From a checkpoint of a small transformer trained on Wikipedia: width 160, MLP 320 GELU.
Each number is 50 + 15 x the weight over the matrix's rms, rounded and kept within 0 to 99. Layers, rows and columns count from 0.

# layer 3 MLP up, 320x160, rms 0.0903, rows 227-313, columns 120-159
48 66 50 61 43 26 48 38 40 65 46 70 42 45 68 38 57 54 46 48 38 72 43 60 68 44 42 60 71 42 38 51 52 39 48 57 61 77 67 54
68 40 68 44 47 66 78 54 53 45 50 53 65 41 23 67 64 48 59 57 51 39 63 32 41 52 65 43 79 56 56 65 70 27 45 64 38 53 63 47
38 49 54 58 47 40 52 38 51 46 56 44 57 35 59 30 41 45 59 67 47 59 45 45 53 53 75 40 65 46 61 61 48 45 31 53 54 52 50 59
64 58 69 56 45 30 59 12 53 39 37 61 23 31 63 60 43 44 77 74 46 32 69 57 36 35 46 76 85 64 36 52 75 45 57 53 51 65 77 50
33 56 45 55 47 34 39 30 28 57 40 74 50 64 40 65 52 64 66 66 53 49 23 45 26 51 32 74 77 62 51 48 69 62 57 42 70 74 30 45
69 70 10 47 58 16 57 46 69 39 51 53 56 51 14 68 48 52 51 63 35 28 40 24 54 48 68 48 77 60 61 49 35 57 37 45 25 68 72 45
46 63 56 54 31 58 39 55 54 39 62 67 30 63 54 52 54 59 41 44 45 48 47 27 62 66 86 52 47 62 68 48 72 35 45 57 62 83 48 23
43 65 53 53 39 26 57 50 55 60 46 41 64 64 73 52 51 41 75 61 48 57 64 52 83 56 38 53 44 30 68 65 48 21 46 73 56 52 66 50
46 41 48 41 51 45 37 48 43 39 49 45 51 35 61 62 61 54 88 76 46 45 66 41 28 48 63 41 43 52 58 52 65 62 34 64 37 64 59 49
28 06 43 57 56 51 53 18 57 36 33 21 36 35 37 44 42 67 68 40 45 30 47 17 63 33 47 33 61 90 41 75 53 73 66 62 62 42 43 19
73 17 67 48 55 48 63 24 45 51 58 39 85 21 47 56 53 44 20 53 39 23 49 36 34 36 70 74 48 30 82 52 50 35 64 45 77 36 54 54
65 56 07 52 51 52 55 09 62 49 30 36 47 62 18 59 52 48 68 80 42 50 06 26 45 43 45 35 67 66 67 44 59 29 43 37 66 51 56 66
42 57 73 49 19 66 31 44 31 26 54 56 76 26 76 56 74 55 47 58 44 48 59 39 56 36 62 56 35 40 69 84 63 68 51 65 91 64 73 35
54 54 30 52 27 46 45 33 52 63 49 55 52 20 55 53 65 66 69 53 52 38 49 61 38 17 67 37 72 57 44 70 56 46 69 66 58 51 52 68
14 65 46 50 38 65 61 60 32 59 35 64 50 57 26 65 44 41 74 83 31 36 43 57 59 57 26 67 51 51 53 53 63 65 43 64 43 70 51 47
59 36 52 41 33 49 78 52 39 50 25 59 49 59 53 32 45 45 64 56 38 31 68 51 40 51 38 69 65 57 51 41 54 39 29 46 44 39 42 60
36 52 40 55 23 59 44 67 54 60 40 58 43 61 41 38 57 60 56 58 29 47 65 52 48 67 39 61 56 52 51 61 53 27 59 69 60 26 56 64
36 49 45 50 43 39 59 50 50 79 48 71 37 36 62 52 88 38 55 55 33 70 44 49 59 38 52 44 45 42 58 67 46 41 40 74 57 63 64 47
15 63 35 51 47 14 43 31 35 63 30 29 59 52 05 31 57 73 39 54 33 58 14 48 73 50 74 56 45 60 44 97 69 11 63 58 63 54 61 36
63 63 34 63 44 62 46 43 39 23 45 40 56 68 25 75 48 47 77 54 32 29 68 29 53 51 45 59 81 42 88 66 40 51 75 48 61 55 55 71
32 38 42 53 49 32 58 63 94 56 20 67 40 54 55 21 56 39 68 47 35 58 34 58 62 27 55 50 53 45 34 40 65 23 16 47 55 48 45 36
58 54 59 42 35 37 46 08 44 16 47 50 41 32 38 26 47 48 71 64 45 63 74 28 50 57 33 73 74 74 66 53 72 59 48 38 50 74 66 48
62 49 27 56 31 36 59 42 67 63 72 51 66 55 44 33 62 70 57 49 28 46 60 46 74 64 44 69 69 69 68 59 68 38 34 68 50 55 85 42
53 41 33 53 30 68 19 63 52 57 46 50 47 48 45 32 46 39 48 41 32 54 29 34 67 60 77 44 76 78 69 59 45 71 40 43 38 73 52 70
47 51 39 48 40 38 54 46 58 60 51 58 34 61 72 67 73 47 68 76 24 67 47 53 51 40 59 44 52 65 62 60 51 50 44 73 47 72 58 51
36 83 41 41 71 24 47 37 71 45 34 50 52 63 27 38 58 50 48 51 19 50 39 48 59 35 37 33 52 38 31 43 36 63 55 57 66 46 53 45
32 80 54 53 41 48 30 67 08 44 42 59 40 68 43 44 75 87 57 77 34 27 54 20 61 46 13 57 81 62 64 38 42 57 50 55 27 74 55 74
21 46 33 43 25 33 47 04 33 56 27 66 56 57 20 34 37 66 66 35 43 31 27 54 62 59 91 49 65 62 70 61 39 21 65 58 59 59 46 54
35 46 48 60 66 50 65 62 69 16 54 38 32 48 12 80 42 56 36 73 35 29 75 32 30 35 57 75 68 48 84 38 29 22 65 54 44 52 85 37
33 48 38 46 48 30 59 46 38 45 41 70 55 52 34 58 56 58 54 55 48 47 66 50 61 50 69 37 50 46 61 74 59 47 58 65 60 58 50 36
55 51 60 44 65 53 60 38 57 42 38 59 28 37 47 47 42 51 72 61 51 37 53 43 57 36 65 60 74 69 48 53 75 52 56 58 68 66 50 49
46 54 66 51 49 46 45 43 52 56 41 54 47 14 44 58 59 70 73 82 45 49 47 53 44 51 83 51 70 76 51 59 63 45 55 72 47 40 68 56
48 32 60 55 37 70 25 55 38 45 49 42 61 42 33 46 57 57 73 36 51 26 55 25 39 42 59 51 42 23 61 49 58 68 27 57 47 63 69 80
35 54 43 35 65 42 38 46 96 22 49 52 77 54 34 72 72 49 73 48 42 58 46 44 55 11 39 45 57 44 51 53 34 58 47 53 61 60 51 36
61 51 42 39 43 51 33 63 73 46 45 44 78 60 54 27 50 57 75 36 36 41 55 47 56 66 63 44 55 73 53 34 69 47 28 49 32 48 43 55
63 25 61 57 30 87 24 71 38 37 32 40 50 53 42 57 60 27 71 37 33 73 42 58 58 40 52 33 63 63 57 79 52 74 41 57 25 95 38 68
66 63 57 47 46 61 61 42 27 64 59 49 56 20 28 60 43 55 38 62 34 51 79 32 44 22 24 65 53 54 73 41 57 60 63 45 41 52 57 37
53 46 44 51 52 41 31 36 45 25 35 57 40 61 51 49 65 57 74 49 53 48 48 13 49 52 63 36 52 44 45 64 58 43 25 53 66 61 60 48
32 54 49 52 41 36 56 41 46 61 45 53 54 37 45 45 60 35 57 69 42 53 43 45 71 36 50 48 51 49 42 67 45 25 51 59 42 50 67 42
63 81 64 49 37 33 40 34 23 64 15 39 36 51 20 86 47 38 71 92 31 73 61 23 29 45 49 32 63 58 55 38 31 68 55 56 67 85 46 90
34 42 42 50 38 35 51 61 51 48 45 69 35 44 59 15 86 59 80 99 49 44 18 50 71 34 28 52 55 56 37 84 61 26 30 45 48 50 37 52
21 22 22 41 36 44 67 33 62 11 26 40 45 50 47 45 62 54 60 32 38 43 54 35 51 55 33 36 43 58 52 76 44 50 42 54 55 38 34 44
39 20 59 58 37 58 34 66 42 56 76 55 67 47 08 42 47 58 52 30 47 43 43 51 70 45 63 82 60 46 31 55 63 46 49 52 26 56 52 37
53 58 32 50 33 57 60 30 48 68 50 75 61 38 44 42 63 67 33 45 42 42 42 57 71 46 63 64 39 43 71 59 68 47 43 47 65 57 79 57
25 52 35 42 50 36 61 36 41 68 17 63 67 33 27 57 68 41 27 47 28 24 21 33 86 63 61 50 56 40 48 69 37 16 34 64 76 49 50 41
41 79 52 42 60 36 23 33 24 46 67 77 63 52 43 68 71 60 67 65 39 67 40 35 46 34 58 51 46 22 79 42 47 37 59 49 48 34 54 66
36 41 54 52 72 56 63 62 62 49 54 45 50 47 62 51 71 74 35 49 51 41 47 51 36 31 69 61 48 53 51 71 58 35 64 49 48 61 59 39
42 58 67 41 48 31 52 44 25 59 42 84 47 64 46 43 43 26 55 39 28 33 69 42 53 53 51 76 41 41 54 43 28 39 33 48 39 64 54 68
30 37 56 47 61 51 30 33 53 59 22 42 38 86 49 24 70 74 38 45 43 20 50 44 65 53 48 55 40 54 59 70 75 49 39 53 48 44 40 39
41 81 38 49 52 12 47 46 33 60 39 80 56 48 55 52 56 64 50 79 40 38 71 60 41 36 21 70 50 58 47 69 64 80 58 51 64 67 71 32
50 59 10 53 53 43 64 44 82 67 48 82 48 54 51 34 43 95 30 47 31 34 17 40 63 37 22 64 49 68 50 59 63 43 38 57 76 68 51 07
72 38 47 58 44 72 30 41 55 53 54 46 33 52 43 42 69 53 65 60 40 47 70 20 25 46 28 58 47 40 46 47 56 51 43 54 43 70 64 54
38 21 17 55 44 45 46 34 54 42 37 61 63 76 53 56 77 58 44 33 36 58 41 32 70 47 65 45 38 51 58 49 42 38 22 51 57 41 29 42
34 51 67 54 51 35 80 56 46 20 50 58 36 58 46 22 69 52 55 51 45 24 42 21 53 47 80 56 63 57 44 61 31 40 50 47 57 37 45 72
33 52 50 54 45 28 27 63 42 65 56 44 48 46 23 63 42 38 60 53 39 52 42 52 56 09 50 47 77 50 93 50 45 48 42 36 52 88 48 56
51 60 37 51 39 35 39 60 54 47 44 58 37 44 21 55 57 81 55 50 33 23 57 57 51 35 42 73 77 65 45 80 51 43 65 54 42 51 43 51
51 57 62 56 26 47 65 47 13 55 42 64 64 61 46 45 48 26 50 46 46 44 47 43 54 58 35 69 57 50 31 59 70 41 28 54 53 47 47 56
47 67 43 50 47 46 34 41 59 68 56 59 36 57 55 50 55 63 66 37 51 55 49 58 48 64 39 53 76 55 70 49 61 55 35 63 58 67 82 54
59 67 44 54 41 43 69 38 04 62 55 70 38 41 36 53 66 51 46 42 41 38 80 57 33 54 28 62 51 54 56 64 38 51 46 54 47 73 59 75
84 37 60 49 57 41 64 57 58 83 39 50 28 48 67 41 61 48 65 30 42 61 70 57 64 21 49 46 81 82 41 56 84 52 37 53 33 49 65 54
54 51 36 53 31 51 49 62 54 18 53 43 46 68 57 46 51 48 78 66 41 58 52 47 41 65 35 28 51 46 60 48 53 74 46 84 33 55 39 71
17 39 68 50 49 45 54 67 55 68 42 78 59 48 60 63 38 72 39 47 43 32 44 62 44 35 64 43 66 43 79 56 69 53 44 44 58 58 89 46
29 50 69 48 57 68 55 24 40 57 50 45 31 40 28 39 65 38 63 43 41 24 29 48 54 65 66 37 24 66 53 66 72 55 17 55 64 42 64 23
55 68 47 52 30 51 53 41 42 45 48 57 61 70 47 36 49 58 39 49 27 20 38 26 50 55 31 55 89 56 58 51 54 56 29 61 43 46 62 61
52 56 37 57 47 51 59 49 33 50 54 52 65 50 78 69 71 42 65 49 41 58 37 41 41 35 46 40 38 46 47 55 48 62 38 54 67 57 66 68
58 77 29 50 27 33 44 44 45 45 67 49 60 68 45 72 42 45 60 76 49 60 58 38 45 60 39 69 83 46 70 62 44 54 67 49 52 60 46 53
57 85 19 50 45 40 36 66 46 48 32 58 66 79 60 26 70 60 42 45 28 29 66 35 44 53 31 58 54 47 70 95 42 52 22 35 70 81 49 53
67 47 25 48 39 07 70 41 23 50 34 25 49 90 52 43 51 69 47 58 37 36 36 30 59 39 42 65 70 50 67 56 47 69 46 55 49 81 33 50
36 55 19 62 12 65 55 47 55 55 72 62 51 50 52 50 53 59 41 57 42 39 27 39 24 49 39 76 50 70 74 77 67 44 43 70 69 73 53 29
66 44 39 53 61 51 57 73 58 54 35 33 50 60 38 53 58 53 44 63 37 11 50 41 34 35 45 30 44 49 63 63 51 52 76 69 54 55 49 46
69 26 53 48 45 27 47 48 50 00 55 61 44 50 56 21 85 68 76 46 40 44 52 05 36 57 63 53 30 74 47 47 36 50 00 60 63 60 19 56
54 50 81 48 57 56 30 52 44 19 27 29 44 70 29 18 73 75 55 70 49 29 17 27 49 64 96 50 54 52 24 53 70 48 64 73 60 56 64 41
54 69 39 46 29 58 77 38 00 66 27 74 46 56 32 60 75 34 70 52 38 65 50 49 65 48 32 61 40 53 65 68 65 64 32 77 34 48 39 73
43 75 50 51 27 53 28 47 39 51 31 67 29 42 57 74 47 49 58 71 47 71 60 64 54 53 44 47 47 41 76 53 61 64 47 69 37 62 20 49
47 63 55 53 58 65 41 30 61 49 54 38 24 45 47 43 56 59 60 50 44 41 49 31 41 50 52 54 58 62 40 55 57 56 30 63 41 78 43 16
54 43 63 53 57 46 38 35 50 22 37 50 26 57 42 54 81 50 65 70 52 44 43 34 46 49 79 48 31 64 49 67 58 40 23 50 48 63 40 38
40 51 82 59 55 45 87 40 28 35 59 46 56 69 42 49 61 57 42 56 31 14 49 52 28 69 59 77 55 63 49 71 41 59 53 53 42 38 49 52
59 51 61 48 54 42 30 32 41 36 68 74 48 63 58 44 41 51 52 41 42 56 65 39 37 59 39 84 60 63 55 48 57 65 56 45 52 50 22 56
63 42 37 58 30 44 27 37 35 44 06 86 39 55 63 15 69 66 67 55 48 49 45 51 63 46 44 72 63 44 46 70 59 57 22 57 65 57 46 33
50 35 48 60 47 53 63 44 34 41 14 43 55 50 57 47 38 66 48 53 49 51 57 47 28 21 49 51 47 41 23 63 65 73 53 52 46 61 61 45
50 60 30 56 40 39 46 52 71 66 68 69 62 67 56 34 58 81 56 78 23 37 45 46 55 45 31 65 62 18 63 63 55 25 07 60 32 78 47 27
70 32 59 34 43 75 43 40 39 30 00 37 45 66 39 64 67 39 54 44 36 39 49 33 56 67 47 40 56 79 85 57 81 75 37 32 52 66 50 39
41 39 37 55 61 67 83 36 54 59 40 42 68 56 10 81 34 68 42 54 45 45 36 37 50 05 59 52 45 53 50 83 49 60 71 69 90 39 46 26
62 50 46 51 50 54 72 41 54 55 50 60 42 57 52 50 68 47 40 56 40 66 53 49 53 40 53 30 32 48 41 59 61 51 52 57 50 62 60 47
52 54 45 56 38 38 21 70 69 55 63 45 59 41 60 18 66 54 64 40 34 62 30 61 58 57 69 55 47 67 78 40 67 18 44 43 54 67 37 41
47 53 37 53 43 41 57 27 31 44 38 53 74 43 54 45 56 37 66 47 38 58 34 35 55 29 39 72 54 19 53 58 69 19 47 61 95 74 47 65
41 70 43 56 47 59 65 49 55 57 44 47 42 60 37 50 65 63 45 47 37 42 37 68 57 32 55 49 50 77 60 59 63 27 44 57 45 43 65 31
# layer 3 MLP down (transposed), 320x160, rms 0.0684, rows 227-312, columns 120-159
41 41 51 63 46 60 38 52 54 35 64 37 44 56 61 67 57 62 71 62 55 52 42 40 51 49 42 45 66 50 22 55 43 67 77 77 45 43 38 44
62 59 64 53 47 57 51 33 84 34 00 52 09 69 37 38 37 18 42 43 58 58 40 60 43 66 47 27 21 36 59 65 33 44 79 53 33 42 59 93
56 33 56 67 53 62 64 52 49 50 41 45 42 62 35 42 50 41 23 49 43 34 52 53 30 44 25 61 55 56 48 31 41 46 54 55 55 50 29 59
43 53 18 58 27 62 43 93 29 67 75 61 41 80 27 48 44 70 55 50 49 54 66 47 26 51 35 52 54 45 64 45 45 47 36 48 51 35 41 58
52 14 35 51 52 52 47 59 38 15 68 23 51 13 41 36 50 33 56 54 47 36 78 57 67 50 58 39 63 51 39 68 37 50 54 68 41 37 49 44
17 61 38 47 47 74 71 69 45 27 43 54 39 32 69 73 46 42 60 61 64 26 93 69 39 63 24 58 62 69 67 53 62 63 51 53 44 56 56 56
86 46 61 49 52 52 79 79 65 60 66 46 55 58 53 32 50 55 53 25 31 47 83 48 48 60 27 57 36 47 17 49 40 48 31 58 68 70 56 54
58 56 41 56 49 45 40 77 68 58 57 45 67 56 60 56 49 45 51 44 37 29 66 41 54 63 36 57 37 48 62 72 66 55 34 50 44 62 30 55
57 53 37 43 59 54 41 61 43 67 64 62 46 61 55 51 52 61 37 70 83 53 46 48 53 47 48 41 19 64 56 46 41 47 48 57 63 49 46 53
11 51 37 56 68 55 18 38 55 49 41 71 72 93 44 51 37 73 51 82 42 48 44 39 27 18 67 46 61 48 78 26 62 40 50 35 53 49 52 55
32 74 37 52 49 33 26 56 78 65 62 24 23 72 31 63 57 65 52 31 49 84 71 51 62 37 53 49 45 50 31 71 74 69 40 44 38 64 42 48
55 44 17 47 79 70 38 54 39 45 67 91 73 38 23 70 66 62 60 55 58 69 60 42 49 48 63 55 94 44 39 32 34 14 66 46 54 60 52 46
43 41 50 53 52 54 46 54 42 48 35 29 64 66 85 22 57 28 58 39 52 67 71 31 42 65 61 54 57 45 47 81 79 48 42 22 39 56 26 52
69 42 17 51 50 54 20 62 61 28 38 57 37 47 59 23 47 58 23 43 42 39 50 50 31 37 62 83 38 56 48 38 72 45 72 60 63 65 52 56
37 47 38 51 23 69 48 52 40 67 47 41 57 36 39 31 60 39 49 51 56 54 53 47 41 52 75 67 74 60 57 40 37 33 64 38 30 43 63 55
57 41 46 40 78 62 63 23 39 36 48 51 59 69 37 44 43 53 52 58 49 37 55 52 50 36 39 61 49 55 45 68 36 41 53 54 57 45 62 42
32 30 82 53 37 69 46 39 53 69 27 41 20 56 55 25 48 70 44 41 65 42 46 77 60 38 40 33 37 79 21 50 77 32 57 52 47 53 52 30
67 48 39 39 46 40 44 53 58 58 52 58 53 63 76 41 51 53 55 34 76 50 44 35 72 42 52 50 43 44 51 41 44 38 49 44 49 60 49 53
63 55 29 56 75 99 74 58 49 32 44 80 39 49 83 36 21 26 64 34 75 29 76 41 14 88 28 40 47 42 66 41 34 75 54 90 41 48 19 42
62 62 49 53 57 53 45 35 65 41 41 26 35 67 71 60 63 68 62 78 46 76 66 59 60 33 40 38 45 63 59 23 40 56 38 59 41 73 53 65
53 48 57 48 47 33 54 60 70 60 53 48 55 45 76 48 31 48 60 61 43 66 51 52 47 72 64 45 22 44 39 39 63 57 43 33 63 52 39 48
32 75 54 53 44 55 59 45 41 54 43 84 62 69 56 32 44 60 53 66 60 59 29 59 62 24 12 58 51 46 60 59 48 58 46 66 66 71 60 68
49 54 29 43 48 61 45 38 60 38 38 59 39 33 38 53 63 54 46 37 49 56 53 66 60 41 52 36 34 54 42 43 29 56 66 37 52 54 37 62
56 50 28 47 47 89 53 61 77 36 71 43 47 41 41 62 81 66 27 41 47 37 40 55 64 15 20 57 58 35 85 61 62 53 85 43 36 69 46 65
49 47 47 44 56 60 56 50 61 42 52 62 40 52 67 46 48 35 60 58 87 61 55 42 58 49 57 50 21 46 54 61 54 58 53 42 38 53 64 44
80 68 79 49 22 29 74 51 54 48 56 72 39 39 67 43 49 47 36 12 43 71 46 34 62 37 83 48 56 64 42 59 43 47 46 49 45 47 44 54
66 60 37 50 40 46 46 52 58 43 65 72 32 36 89 44 46 52 67 57 63 60 66 66 58 49 44 70 62 51 43 61 63 47 57 51 49 40 67 31
52 16 46 52 58 18 51 40 44 46 24 34 48 55 75 32 59 57 63 65 52 57 50 36 31 33 49 50 54 66 40 68 57 84 48 51 74 58 22 71
58 53 52 52 28 41 62 61 55 60 62 28 49 23 44 45 76 67 51 40 59 56 52 67 63 49 48 58 43 54 41 36 62 46 47 53 28 24 29 66
42 47 79 52 22 40 49 47 49 47 53 35 49 60 43 53 43 49 70 41 63 48 59 70 41 46 48 54 40 49 45 53 44 38 56 64 25 47 42 53
46 35 40 55 60 55 63 46 51 55 35 36 62 63 38 46 56 56 53 23 52 55 18 59 08 28 73 75 60 64 68 27 69 20 53 40 38 45 63 64
63 47 43 41 67 42 44 43 58 64 30 57 47 63 51 63 33 54 61 54 74 65 55 51 59 47 54 40 32 39 63 59 32 58 44 31 52 40 44 62
39 40 51 44 38 67 45 43 65 55 72 32 82 33 74 54 60 49 46 38 20 29 38 52 35 63 43 77 51 57 42 52 40 52 48 28 60 37 28 52
77 60 49 48 56 38 61 46 36 57 67 22 32 45 56 35 75 58 63 20 56 59 69 57 58 51 61 42 49 47 44 26 59 59 45 23 34 44 69 43
53 36 45 47 22 64 35 78 74 58 34 44 50 29 54 72 57 34 71 29 55 61 35 52 47 62 39 60 41 30 44 28 55 54 59 62 52 66 48 63
53 61 63 44 25 52 23 76 57 37 52 31 45 41 53 56 66 64 51 45 43 47 48 55 56 25 77 48 63 44 53 68 40 78 46 61 38 25 30 61
43 74 08 53 39 62 18 43 58 52 44 38 26 82 20 68 44 57 75 23 61 77 52 73 39 81 36 29 74 59 56 64 31 85 59 71 53 70 99 55
52 37 56 60 59 75 46 48 25 56 61 42 59 40 84 45 33 21 28 69 31 40 71 74 14 62 62 72 29 62 52 42 33 68 50 57 37 18 26 47
62 48 36 65 44 54 38 58 51 43 54 38 46 49 48 61 49 48 40 49 54 25 42 61 18 54 49 50 61 41 39 40 55 42 30 66 73 44 36 40
60 52 31 50 33 50 56 45 28 45 65 43 40 66 40 31 44 79 65 57 52 42 50 38 34 82 49 51 35 70 45 70 50 33 27 58 28 52 57 76
53 77 69 48 39 42 67 84 55 38 32 47 68 57 27 70 63 31 49 16 63 50 58 45 47 60 45 58 60 50 59 48 36 48 42 56 61 60 45 65
36 51 63 53 10 65 58 54 43 37 53 52 64 52 53 32 36 44 46 39 36 41 63 61 43 38 25 62 67 42 34 52 63 69 41 43 55 65 56 48
78 79 54 50 37 49 61 61 61 43 28 42 38 34 43 46 50 60 67 35 56 68 66 43 40 66 41 45 65 60 36 50 48 69 45 75 33 48 83 05
46 60 52 42 56 39 51 53 44 60 34 45 50 53 64 45 45 36 48 65 48 46 60 46 54 42 52 64 63 41 50 53 67 64 37 45 56 52 57 39
28 40 57 51 50 74 40 53 33 79 66 80 63 67 66 46 23 74 39 71 55 36 77 63 49 47 66 75 67 33 39 57 59 46 51 34 54 23 39 66
58 35 25 52 51 61 42 64 48 57 67 54 36 49 38 54 67 32 50 60 37 35 35 58 37 36 50 47 46 00 30 47 47 38 23 61 51 46 62 51
52 54 53 42 43 41 41 41 59 30 62 56 31 33 50 53 54 59 59 45 42 37 63 53 60 20 36 43 45 69 47 63 43 38 54 65 39 58 52 41
76 57 40 55 11 50 19 80 30 47 71 44 53 37 52 35 42 65 49 59 71 25 59 62 59 42 40 44 46 78 28 32 30 34 58 59 60 65 57 60
55 38 46 56 20 47 58 38 23 29 71 26 33 58 46 32 68 65 38 32 43 33 31 42 04 46 49 43 27 28 45 39 48 56 58 67 28 60 16 38
23 65 47 53 56 68 51 59 50 61 40 62 27 40 44 54 40 59 34 54 63 43 43 49 65 36 26 62 71 66 70 45 51 53 59 53 63 55 43 47
45 63 63 52 53 78 40 49 34 52 66 58 53 36 41 56 73 55 76 44 79 26 65 33 45 50 21 61 54 43 61 63 50 52 39 61 58 56 47 48
28 55 30 55 39 56 43 67 57 32 44 39 61 51 44 22 58 46 44 48 21 52 73 40 33 49 19 68 56 41 53 44 34 33 47 37 49 43 64 72
60 53 24 44 52 44 53 47 43 22 61 46 42 43 63 51 55 62 60 47 44 53 36 34 44 66 41 39 55 54 58 48 74 45 62 38 51 49 21 40
38 61 63 50 31 38 46 25 39 59 18 54 64 63 34 42 38 30 13 66 58 66 47 46 62 12 36 77 82 46 38 58 52 45 49 34 41 46 55 49
80 50 60 45 64 69 70 82 26 42 77 49 62 21 27 66 73 22 43 56 35 43 68 62 69 65 15 42 63 50 51 49 39 59 46 32 53 73 44 60
53 37 50 47 60 40 45 59 60 62 39 40 58 19 71 33 44 54 63 30 65 84 53 77 33 28 57 37 27 56 41 22 27 72 63 19 43 48 82 63
48 51 46 72 46 69 58 54 57 48 57 70 30 50 33 64 52 51 76 67 99 65 49 37 55 46 47 36 39 66 33 51 56 52 27 61 49 67 54 42
56 47 58 53 89 43 41 49 56 60 39 47 21 37 62 36 60 51 50 38 31 54 58 37 48 47 54 53 49 50 51 61 70 57 56 43 56 26 48 39
49 72 54 44 43 36 69 64 27 50 43 63 46 43 30 47 47 40 50 96 50 37 51 57 64 52 37 76 71 42 86 49 37 49 33 53 26 60 48 61
69 48 56 44 39 42 75 51 59 78 49 63 69 61 65 50 32 54 70 57 45 65 48 26 54 52 66 57 51 34 45 54 53 38 75 38 49 63 57 43
77 51 54 60 56 51 50 59 42 54 56 55 51 26 53 44 61 63 15 51 48 46 43 64 43 76 68 55 50 63 25 67 43 79 44 46 61 37 36 55
42 76 81 51 64 39 60 11 43 52 32 54 54 58 13 48 51 55 43 37 75 45 26 39 60 48 71 52 63 81 36 32 81 41 58 76 63 47 59 50
43 44 61 47 43 20 76 34 35 30 87 32 31 42 59 42 52 06 56 30 71 28 81 43 39 41 75 64 30 63 24 65 60 63 69 50 27 42 47 35
40 56 42 69 44 38 51 51 62 57 57 57 43 52 37 43 44 42 53 59 92 62 63 50 52 36 42 55 55 38 54 65 71 32 42 59 33 69 50 52
55 53 43 62 51 36 65 50 29 57 40 40 70 70 55 52 39 66 46 54 54 34 39 60 29 57 35 57 48 52 65 41 41 64 44 40 60 39 44 47
34 45 62 49 49 73 56 64 44 34 65 45 53 28 40 36 70 37 61 73 43 35 68 37 62 45 47 33 33 96 26 36 58 75 42 47 57 55 59 38
62 56 92 43 42 44 21 41 35 50 34 47 45 37 39 46 36 49 51 55 51 62 56 42 22 50 36 61 50 27 39 69 39 53 34 59 65 46 64 58
34 39 79 51 88 63 43 40 60 31 39 77 40 39 47 46 62 60 40 37 54 71 55 74 63 42 75 45 62 49 46 43 33 66 62 38 46 62 37 61
79 50 42 57 63 39 44 58 76 52 74 65 34 40 39 40 68 48 68 27 52 48 77 29 40 43 36 45 50 40 29 67 43 59 29 70 75 22 75 45
42 51 55 52 49 66 60 50 55 50 58 62 55 67 45 50 60 41 55 54 42 54 82 68 58 61 37 40 53 66 60 35 41 58 63 52 55 54 22 31
36 71 55 47 02 10 46 45 34 41 28 47 10 43 48 45 72 17 52 66 69 61 31 59 70 41 51 17 45 29 04 66 87 90 72 53 43 11 65 40
19 54 40 41 59 47 33 72 87 41 57 35 73 52 52 25 67 48 37 66 35 63 53 57 57 44 38 39 15 39 86 73 46 41 31 63 66 55 36 60
37 43 58 44 48 52 54 43 60 29 31 51 70 18 38 42 44 63 43 33 58 66 76 57 39 71 77 46 32 64 48 45 46 54 47 56 50 42 61 55
66 46 79 50 48 40 67 50 21 51 42 71 60 42 38 53 28 40 30 25 33 25 45 42 33 21 53 69 55 43 35 32 56 59 57 43 72 37 53 45
68 43 48 64 68 59 48 40 29 40 56 51 37 63 51 46 46 46 46 51 94 47 49 55 68 55 37 59 50 41 48 40 44 47 45 44 54 60 53 37
63 11 52 41 81 42 60 26 48 40 48 49 47 00 78 32 52 61 39 66 58 41 61 67 73 41 71 30 53 99 13 62 41 54 18 48 44 23 64 47
48 67 40 44 47 40 43 45 51 70 52 32 58 58 32 87 65 74 40 51 31 56 57 79 67 42 22 47 61 45 53 68 60 47 62 47 40 65 38 62
49 62 56 53 33 37 47 80 59 68 57 17 53 49 30 61 60 45 73 52 50 63 38 59 64 30 40 22 41 46 59 24 57 44 73 43 53 47 68 40
50 45 52 42 61 46 57 56 65 57 41 63 38 61 45 49 47 56 30 68 47 28 52 46 56 11 32 63 39 38 37 34 57 66 47 48 16 79 45 39
38 40 80 50 37 46 68 59 75 38 52 50 39 61 63 28 46 52 51 33 44 88 67 67 50 23 54 51 52 40 70 57 34 52 41 62 45 57 67 59
49 00 91 45 45 42 53 58 38 39 50 46 22 19 43 34 51 62 58 29 68 43 72 45 39 66 80 33 40 51 25 50 67 80 58 38 34 50 69 38
57 34 52 44 72 69 60 50 46 41 55 55 35 39 56 80 31 22 45 42 43 41 64 45 48 44 45 37 51 92 74 43 57 36 29 26 47 63 46 46
40 26 31 54 51 72 39 82 45 28 63 48 31 52 44 66 23 69 60 69 50 66 67 63 24 51 18 60 61 53 49 54 39 32 63 29 45 66 51 65
18 42 51 61 44 53 66 86 47 38 65 43 53 79 48 32 50 36 54 23 53 35 49 46 30 52 31 62 18 55 48 44 48 45 47 39 28 64 30 55
60 46 31 47 15 49 28 74 71 40 32 49 45 32 53 34 66 52 47 60 52 59 15 64 68 51 40 66 38 45 28 49 47 47 44 50 43 37 39 70
35 54 57 82 46 42 51 69 69 44 74 32 70 58 56 16 08 31 58 61 93 64 41 62 80 52 67 62 83 33 55 72 78 67 35 69 55 43 31 42